config.toml
head_dim = 64
attn_scale = 0.125
lr = 0.00361
beta1 = 0.95
warmup_steps = 200
schedule = "wsd"
dataset = "wikipedia_en"
Each number is 500 + 40 x the weight over the matrix's rms, rounded and kept within 0 to 999. Layers, rows and columns count from 0. Numbers have three digits each.

# layer 6 attention query, 320x224, rms 0.0955, rows 0-41, columns 128-159
492575548530519434434525514443449499482499528556460494497576473540507512514550490470461499536515
553521463485531556525466501527568560557532487448490509441519449526507473435518557520535498578548
497472494536462479505510431453504462511531446495478433500476461521454594500516430533533482511440
450533464470464454517430452456511446549501542499471480518578493458562489433512472553463499486463
542505526524464457575484481467510491452531534463489473523528559465546503511493479519526423523445
493582481485527495476506539523450450482458454528518484462464521491520510532489473538492487476476
564505507569489470494470494494440505508501530502525511557515481502462487513504512471494559486480
575570405517501501542534430480453526526525501506475446575553538511517505454505526556508450518509
512500562512453444528560427492540451491500585499489530498456446531548507459426500523471466530485
518504501580510526503530467462516464534492480470472525492512487476491450516444452538482485498475
466519470460492509487476523478499566503479504461468455574478499513482521506518468531517525496501
484512483495540462444547484513468532474504495442453503476540523449543458467543539523443448484517
479500476479501522541560522500493412464481516459498478498431512520547543494484483498515485549543
488476450541491540515476506509500619501547550510499470510531502491468476565476535552498502511484
412542477495485575445458419515504513459522538470455528525524498575492472555513506466524447499506
492506517519485449496468468532422511523567534499509496467474470465496503456489499484442507424505
479506526464512540535532565548544452478538504529553442524530498526496470509533444517563555486469
497472541489497464557523491469497542479558545529521484534551467481530482531507478558533507515493
422551467535517555501437485477558427508523508455467531492556505473488547495496504525550567520540
494504469497549517488529564527463485500533456506451546481517441482492547449508482477505520553474
479527517522444526492525466431506479462477529535564512502498506526560482493505487515480444455486
555441475517459542484485550526495480500495495491467493514510509506509469472579473504443506472503
503490459425520463492522493487468511547566459500505544512522499452521530510469525500538449451527
464529543512475564464499538529527504436456493544536516450535472498527430547504500471477502468531
494492507515487473467514474512477495456464504514505560493488516448559521448488443440533557455559
500478481505551534525470492461530442471521547525550518445532527519502551526477491474510499552580
479477540479496544483505493486532456479525539458459549425506549506531507496506477492495507511494
541505434469531532479519493469499468469531465465537470403462444472616473476451484465567493542528
573468488483431495502511496475452506514564483527502487505467482509443497570477479514425478470527
576477530496469461427479521480439500538449449498485549501474511572462549555520476400484498554538
546456514509491466426457506502514485484516443529555500486494517525480473498535474537488500508521
439460546513527505495397525496529557530471470537484509517496543532476465524485479420478518466451
541537538514551444525405437483523503425494495506519506507528579482464499538516534524542488519480
526492484456475504528409475469421513555468522443482453490524520513459507448439456515508487558483
481453496543460516440488506525445486532530501455453513475467475462498429530556515487576481478480
513506536421463525456489520530547489517478476442495463562512528507489488513483541474554446496515
477488545516517520466538536489509517480456482527484452539496489509530506558538510543509505467509
442506511511551501622441573532534559549524489527453460502496519514500601432529500449498526518461
550436481495457508492506490470504507444500521544514538476531498522451459511487460535463492517494
518504481481464470441577511472572504454466510451478543520511447499533536486480582452506457493483
512526511491473480563467545530494434502516579493537511466490474480535440474490492511449483520543
568447483507480488567496477460537503402556513428545469440488509502489471486498580500555506427459
# layer 6 attention key, 320x224, rms 0.0933, rows 0-40, columns 128-159
438484448497589548491490527501471480483464473481535497544566524541469481532516509510479428500498
496536598475418516488488461542514481522507523489535526513496488529454499460442488537482517533540
522505530502467500508509548500520592496546455513470529474508447524503501447486446508440480467419
492443477549491476468517467493399431492478452555483512542532499505492515449451438517467507479545
567503440509479500513505511578542541516553460433456481496493565431535498525506527506465483514530
544495546478584520548486469482487452453502513472472478482506490512506525433479530543472456469506
478505526490500453485512581489487471471464514539513474527494491446530511519535557456465536513540
531513530534539476434518479448542553511542524559460486527541521504437557467540533499471499546497
452479553490476515473513461528455477499456487464511429519484444515548471550534487552571471497500
408415480502467464528539492473538607487509440415521519520529464541461517512497512483531508508480
432509567488498517443538485522459460468478548588514478546552433475452512518504520556493474473471
529587573485544466448516517475524522499489451509539505565470509484528435532493532558497523497484
498510517521468444522485494465438490485528524539551432513475544521536580471522516484542488490512
543495438505509490530541440517545439481455443457456521503483515454508447485479503510536531454444
530504496562513447529511515494512456559444453469507465491551521482565490429480505389470527514487
481456511493554519541504528509448502520535427440484463525455514493483515491467478532459413519519
458487461496539517458471475543535566467432527501481553475475475530522494507566497487450480491465
534454518487471540493488424558515522505501451488431498516453459508512467552534489527517488551467
505498490551439510519479519484482542463480520473502556518541551588471467516487486495555508550498
470542495508491473517469572455573478513535576545449556479496509565508501506434521471507511435507
478534460456498459509495497500524549470506517489507405524524422543514484505438518561482488488471
504484466517425452472480474455473544433513475514488478539531464406463519454521442460525509495488
458543518558515514539475533497530453578487552532508475477497511509447476431515502469445583539497
457540526423517486499540542492458485488542523540485470447468566497523536432515481500526522536522
494570506511501468544459517519480507528484510526501507545492488494461491458488536485493518499451
450477439544515521418525492568497538552494429490494476482499479507458508500540443467535552494492
485542473516492484487521455441522540517457481496466534524467502505569453567493534501520513494491
521555516547430515513480484469548524522473533482477537506536552466523470518532529461441521494515
544548579510520480431520525382505473464481523492520505442462449428479541525520492513435528448473
546480480477495501490519467445462473534502439540535519495476557514542480473473543462458549469459
468501469465468454427459537464540545528493504531505511489526541485442518401501499504473498488461
503540486506441497504518472502500502514520494472505546494534509519551525503557567570504533523506
492534524505535530558515549489535519524529510458494536443519503531468522480473521499490527507590
575475529536469486503527569507507521478489523505514491523482473562523494572496395468472504488465
505500543437458539553494423471521450479561480549451523494456414527538482488425525467511456557477
512495516484495457538502479475507559510503507455483551462528495519563498492471459428495504535473
506501444523516509442490547591515461566560460520495511401469539494418512503477451507527510522537
499482573529555514520500519512454487544499507539542510525490463483455521519496565510539430525540
499503532535560512478523404487433506490475479475509516499499431478467566486515492501509449478504
562548502574451443521442514556449537464454479513534472501518600506502462453486541498514494496500
474538545495571490555530484533451464508486462513536490516490435494517528442571510585492460483442